config.toml
activation = "squared_relu"
positions = "rope"
rope_fraction = 0.25
parallel_block = false
extras = ["some layers without positions", "some layers without attention", "local attention windows", "paired heads", "shifted keys", "gated attention", "exclusive self-attention", "capped logits"]
init = "normal"
lr = 0.00147
beta2 = 0.95
seq_len = 1024
doc_mask = true
train_tokens = 389600000
dataset = "wikipedia_en"
Each number is 128 + 24 x the weight over its row's rms, rounded and kept within 0 to 255. Layers, rows and columns count from 0. The size above them is the row's rms in percent of the matrix's.

# layer 4 MLP down (transposed), 1024x256, rms 0.0585, rows 937-942, columns 0-255
size [ 98 100 101  88 101 102]
[[ 95 145  65 125 140 149 107 117 129  78 138 101 102 101 165  96  69 106  94 136 127 109 137 120 150 144  84 117 105 137 140 105  91 160 147 114 114 110  99 133 103 132 183 108 149 128 159 124  96 132 102 136 164 120 138  75 130 154 146 107 115 123 145 123 101 115 171 123  50 136  98  99  98 138 125 177  90 158 144 128 128 158 136 103 144 141 130 175 117 145 124 142 122 146 133  79 186 150  98 150 102  82 128 107 136 175 165  96  87 118 132 108 149  88 154 115 118 149  97 149 140 114 162 118 105 138 114  85 134 141 161 164  83 148 113 118 147 101 143 152 182 116 143 125 115 106 111 105 141 135 130 131 160  93 126 125 170 130  98 144 147  96 145 116 117 103 127 127  90 110 168 102 133 135 111 138 133 129 110  86  85 144 179 153 149 133 140 125 102 158 124 116 101 131 121  94 141 151 127 122 141 122  93 144 139 140 154 125 129 115 139 139 132 133 121 127 128 138 135 133  67 132 109 124 118 113 140 162 142 124 156 143 119 103 128  95 152 137 100 112 115 101 103 111 135 134 113 119 169 118 123 123 143 167  96 134]
 [152  78 134 111 127 125 109 130  93 119 135 157 119 111  90 121 178 135 148 132 161 150 135 100 108 126 151 124  91 137  83  99 136 113 147 110 143 142 129 141 145 138 173 124 122 118  97 117 127 109 129  97 141 155 105 144 163 103 151 165 130 128 140 137  85 131 116 106 127 151  94 131 133 122 146 130  97 181 105 155 109 157 124  99  58  93  98  78 125 139 121 175 124 139 160 101 117 124 131 145 136 129 125 106 136 114 130 158 162 107 148 107  92 113 115 141 127 138 135 129  93 129 128  91 191 129 155 155 111 145 138  88 102  98 115 112  99 137 125 137 104 150 106 129  78 179 110 134 134 147  94 100 143 119 126 148 172 116 126 144 142  98 113 121 123 159 133 126  84  55 130 134 148 149 176 130 138 102 122 107 135 136 157 146 125 122 124 147 133 132 184 102 127 144 134 144 145  93 173  87 133  96 161 148 154 102  91 135 136 137  88  83 101 140 117 130 110 110 172 116 158 119  98 125 139 100 178 143 137 114 122 127 170 124 120 136 117  93 135 151 150 131 159 133 117 148 130  99 144  92 141 103 168  90  81 157]
 [141 134 113 123 117 148  58 138 145 164 159 162 103 102 111 112 105 175 128 100 159 136 143 170 150 130 138 139 198 142 105 147 139  71 139 140 124 126 130 132 128  75 158  94 113 137  83 150 137 158 149 127 143 163 142 127 133 117 162 147  92 170 145 147 123 112 142  86 123 157 151 116 102 104 133 139  90 137 146 149  94 130 132 108 113 134 131 106  89 164 142 130 115 147 109 159 125 144  94 123 104  99 147 119  64 146 167 147 164 155 108 122 152 148 140 132 121 142 138 119  79 141 125  98 127 122 102 127 136 174 109 157  90  88 144 152 140 109 121 135 146 154 156  95 111 118 102 117 133 143 108 138 115 135 148 119 156 101 110 102 147 129 130  97 138 110 114 171 113  82 116 138 138 116 145 158  99 128 142 162 138 133 138 129  92 111 125 134 120  92 108 128 125 137 155 121 109  95 153 135 140  99 127 131  97 136  87 120 178 142 177 107 143  91  91 132 118 147 143 157  91 113 124 130 137 150 124 132 134 102 146 154 161 138 118  92  95 124 147 139 111 140 144 113 129 136 147 187 158  39 114 132 125  92 152 140]
 [ 97 166 127 127 126 134 119 170 178 182 102 113 129 150 102 161 121 104 171 116 172  97 160 153 147 126 123 154 109 146 111 155 148 129 134  97 152  91 161 124 113  82  79  96  97 119 129 132 131 131 112 135 116 146 121 146  91 136 132 120 134 126 100 162 154  73 124 163 132 131 160 123 160 135 108 135 165 135 134 140 110 137 124 145 144  96 108 173 111 130 138 153 133 143 129 152 144 113 114 126 116 154 139 114 118 142 142 125 149 105 225 130 135  93 179 132  93  97 112 103 105 113 103 136 142 141 122 152 113 131 151 112 111  77 110 120 118 139 161  92 139 161 135 111  90 123 114  98  99 152  95 111 131 125 113  93 176 161 152 114 147 106 115 146 164 142 104  98 138 144 138 141 110 138  90 138 111 145 120 127 103 125 132 162 112 113 165 157 112 134 146  92 143 115 115 138 146 157  78  99 141 114 111 117  92 144 129 115 125 138 103 158 157 100 103 117 133 130 114 128 128 116  70 151 126 176 145 105 140  87 141 121 146 125 110 112 115 140 125  58 113 113  80 100 117 137 185 110 108 121 116 128  96 140 154 102]
 [162 151 139 112 129 121 103 134 133 125 145 124  83  71 127 139  95 164 115 125 126 158 122 174 167 106 103 127 137 138 138 134 134 162 124 138 150 151 154 140 127 126 123 174 102  95 150 124  77 137 114 129 113 119 138  82  92 115 123  97 116 147 123 124 137 105 125 104 162 168 131 135 159 132 205 140 128 104 136 138 129 159 120 126 165 130 151 150 142 112 118 145 103 125 119  89 117 118 118 118  80 136 139 114 115 116 125 105 123 133 133 168 109 139 204 120 152 130  68 145 115  95 149 123 116 145 116 154 124 148 145 119 103 136 165  85 127 169 132 127 146 125 138 158 121 114 114 112 129 142  88  70 113 154 129 111 122 103 155  98 123  94 147 113 129 147 113 142 173 161 143 104 178 161  88 134 142 139 106 164  93 146 102 148 106 160  96 105 104 107 155 128 152  81  81 103  76 144 135  95 138 115 140 156 115 146 134 133 169 166 182 134 166 151 117 118 127  98 138 111  87 136 132 113 119 132 120 137 142 139 114 153 102 136 133 148 170 129 136 127 152 104 110 166 156 153 123  89 103 100 155  87 119 116 118 100]
 [174 138 148 142 132 149 143 171 100  97 138 136 115 146 198 143 128 107  87  94 114 154  86  90 125 162 109 141 106 144 131 134  85 148 139 153  75 102 118 134  94 153 123 164 144 172 130 127 152 101 153 136 136  86 107 106 123 154 109 117 129 143  96 124 114 114 129 121 147 171  82 101 110 124 136 149 133 129 135 151 119 125 118 123 129 110 151 134 152 103 133 149 121 138 102  88 141 152 138 166  70 166 138 109 144  97 158 141 130  82 159 122 121 139 134 136 108 202  66 121 110 100 131  91 131 113 115 164 104 111 105 121 101 151 170 104 129 114 179 117 102 124 156 149 112 138  87 116 135 145 134 114 147  91 132 143 161 116 114 151 156 155 132 136 130 111 161  99 117 177 160 127 125 116 117 136 151 100 136 120 128 151 141 108 182 134 152 130 156 109 130 105 137 118 104 148 106  98 140 125 131  96 135 170 142 151 174 136 127  91  96 170 145 127 101 124 131 115 145 143 163 110 138 102 150  89 139 177 146 140 162 172 129 189 102 158 156 124 131 147 101 132 136 131 133 114 109 128 117 139 125 116 120 139 152 127]]
# layer 4 MLP up, 1024x256, rms 0.0637, rows 938-943, columns 0-255
size [ 93 102  96 101  98 105]
[[132 133 149 131 104 150 145  98 114 113 121 136  99 166 120 112 148 136 154 139 135 111 107 135  98 143 121 125 118 140 150 123  88  98  86 164 187 146 128 132 106 132  98 129 118 115 108 149 137  90 137 109 122 149 124 150 122 110 136 127 140 153 108 161 111 119 125 158 127 119 135 148 120 141  90 136 137 152 158 145 136 122 108 118 110 161 153  93 155  88  93 126  98  96  97 131 142 130 119 136 153 123 129 113 167 105 125 148 128 131 118 174 155 113 130  95 133 153  89  68  78 152  97 101 142 139 112  93 133 134  96 134 105 140 142 174 139 101 147 164 108 138 120 116 116 155 146 134 150 143 112 125 103 127 146 124 136 179 195 118 152 115 106 131 109 107 128 117 134 119 163 103  92 139 157 158 149 112 121 164  86 166 144  92 120 154 102 138 152 130 102  80 122 151 106 123 153 108 146 160 119 117 141 122 127 127 123 149  66  90 129 118 136 151  96 110 177 128 107  79 161 118 113 119 178 126 168 157 161 121 121 131 144 109 159 171 130 102 124 111 163  62 140 122 114 130 161 183 101 104 139  84 182  95 107 131]
 [119 137 110 136 113 127 121 105 140 137  95 161 115 130 141 141 164 140 130 134 143 150 144 144 126 130  90 141 113  68 164 146 129 103 126 160 153 107 149 111 102 145  83 171 124 121  89 108 103 143 108 163 102 137 141 144 109 161 156 128 181 161 115 117  97 131 109 119 106 141 157 147 128 123 142 129 141 100  68 144 148 146 136 132 136 115 154 155 161 155 115 103 100 136 144 116 139 186 108 123 141 101 109  75 101 136 145 100 148 117 117 153 123  90 130 117 151 137 131 116  86 131  78 126 110  81 104 101 120 136  84 140 187 130 108 159 126 117 127 138 142 156 143 123 122 156 184 111  90 112 156 146  86 100 104 122 118  99 147 102 118 125 130  96  87 152 111 137 123 152 110 118 127 121 152 139 144 138 158  96 106 152 138 146 113 109 105 104 126 126 146 142 102  96 128 121  94 119 117 150 156 133 121  96 141 107 123 160 127 132 129 137 167 129 151 192  79 116 156 105 135 160 155  82 105 121 182 123 141 110 140 140  98 116 101 154 159 104  97 137 133  91 132 137 169 132  82 168 100 150 167 115 144 133 108 184]
 [119 122  96 115 148 123 126 115 141  82 151 124 117  96 135 142 114 105 148 109 112 133 111 188 107 145 149  92 122  80 148 144 120 106 117 151 117 116 113 140 114 128 109 156 108 120 133 167 126 145 138 120 115 145 129 119 121 116 130 158 114 133 124 132 109 111  91 133 131 107 146 119  96  78 136 162 150  98 131 100 142 145 138  93 158  86 151 156 131 106 123  91 141 115 107 161 126 114 145 149 129 120 163 110 153  97  99 137 111 152 124 123 110 164 129 127  90 142  99 115 104 112  84 132  94 118 130 148 145  98  79 165 158 186 123 118 167 149 127 163 110 118 150 136 161 107 127 103 156 101 149 100 108 140 160 141 120 143 104 119 120 115 161 114 103 105 135 117 121 115  88  84 141 140 108 146  92 163 110 101 149 138 136  98 141 142  88 115 166 123 141 110 160 127 138 123 165 137 103 135 135 146  76 137 143 161 102 102 128 123 101 118 102 128 137 105 117 150 106 124 147 106 177 118 159 128 168 155 149 111 124 114 114  85 165  77 169 122 148 102 113 139 134  72 194  99 165 199 133 140 157 131 177 108 116  75]
 [132 143 113 121 120 152 117 124 117 126 114 159 132 103 108  89 148 119 144 111 146 143 120 165 155 123 111 129 143 107 160 111 170 131 161 158 126 157 189 150 114 108 131 149 117 151 128 101 136 138 120 148 139 119  98 106 135 137 128  98 155 119 117 159 117  94 144 123 122  94 141 136 137 101 116 110 140 102 131 107 137 168 130 113 144 101 106 140 141 168 163 124 134 126 167 177  92 114  92  91 114 110 175 145  62  98  97 111  87 119 132 134 116 122 117 156 118  96  84  76 127 126 123 128 127 102 145 151 132 125  92 130 126 136 150 127 126 102 118  72 101 151 177 129 122 158 137  92 163  76 150 122 165 130 141 149 100 127 163 117  94 123 147 149 153 150  96  99 176 114 119 133  71 156  79 128 129 129 144 134 127  79  92 117 179 114 110 119  96 125 137 109  94 163 118 115  84 123 148 141 170 172 161 136 134 132 159 132 113  94 100 157 115 145 109 138 143 150 100  89 142 128 135 108 146 123 131 147 123  82 142 117 177 118 147  67 130 133 141  92  96 143 117  88 133 120 146 115 109 165 109 106 111 109 150 126]
 [142 125 149 119  96 107 135 110 103  97 119 132 175 100 135 112 216 113 134 123 133 119 188 148 137 101 125 169 116 154 147 203 127 186  97 120 112 116 184  86  95 123 122 118 179 113 107 129 152 128 106 143 156 109 145 136 170 174 140 129 126 132 115 130 120 135 146 107 134 147 170 128 142 113 135 147 157 132 122 117 139 153 186 129 145 136 134 157 166 119 134 121 120 125 115 144 118 132 142  79 136 106 172 134 154 162 135 100 132 161 128 166 145 155  99 132 160 142 132 103 146 127 123 156 130 149 135 101 110 101  84 137 123 119  85  82 121 139  54 113 123 134 139 120 163 129 148 118 121 133 147 124  95 135 111 134 123 123 143 139 164  99 114 140 130 180 148 106 165 117 136 152 109 143 110 102  72 148 126 109 153 151  89 135 125 114  99 127 123 124 115 112 122  80 127 149 167 152 120 146 109 124  94 108 155 112 120 173 128 124 149 127 131  97 143  89 123 148 162 171 128 133 141 108 115 133  93  80 118 182 130 103 119 123 143 144 128 140  89 140  95 104 118 127 134 121 126 142 122 117 157 156 113  86 129 151]
 [125 154 147 117  83 135 136  93 130 127  83 156 105 146 106  98 168 161 174 124 147 106 110 140 122 115 171 131 116 137 128 120 121  99 142 100 150 123 116 123 144 170 135 117 154 113  84 160  94  94  90 148 142 138 149 172 150 141 169 134 148 144 118 107 110 171 100 144 138 129 130 130  84 138 158 125 136  83 116 102 125 145 165 133 123 130 140 154 126  80 126 140  74 106 121 159 117 147 165 123 140 113 125 143 148  87 115 115 141 136 121 107 115 119  96 105 122 134 129 132 130 135 139 155 176 100 142 167 173 118 133 137 119 140 138 107 141 118  96 129 151 113 132 106 136 143 112 155 158 116 125  87 104 146 139 153 116 153 170 139 160 124 118 106 191 112 143  88 108 106 135 153  96 175 194 148 123 125  73 142 160 124 146 195 140 155 150 110 121 163 118 150 141 140 142 133 102 184 128 125 143 132 125  90 145 152 132 107 147 114 107 130 146 116 149 135 128 150  67 118 141 113 132 135 113 139 102 170 128 127 120  67 144 155 157 155 130 138 130 128  97  81 146 108 168 129 142 170 120 123 180 109 116 142 118 110]]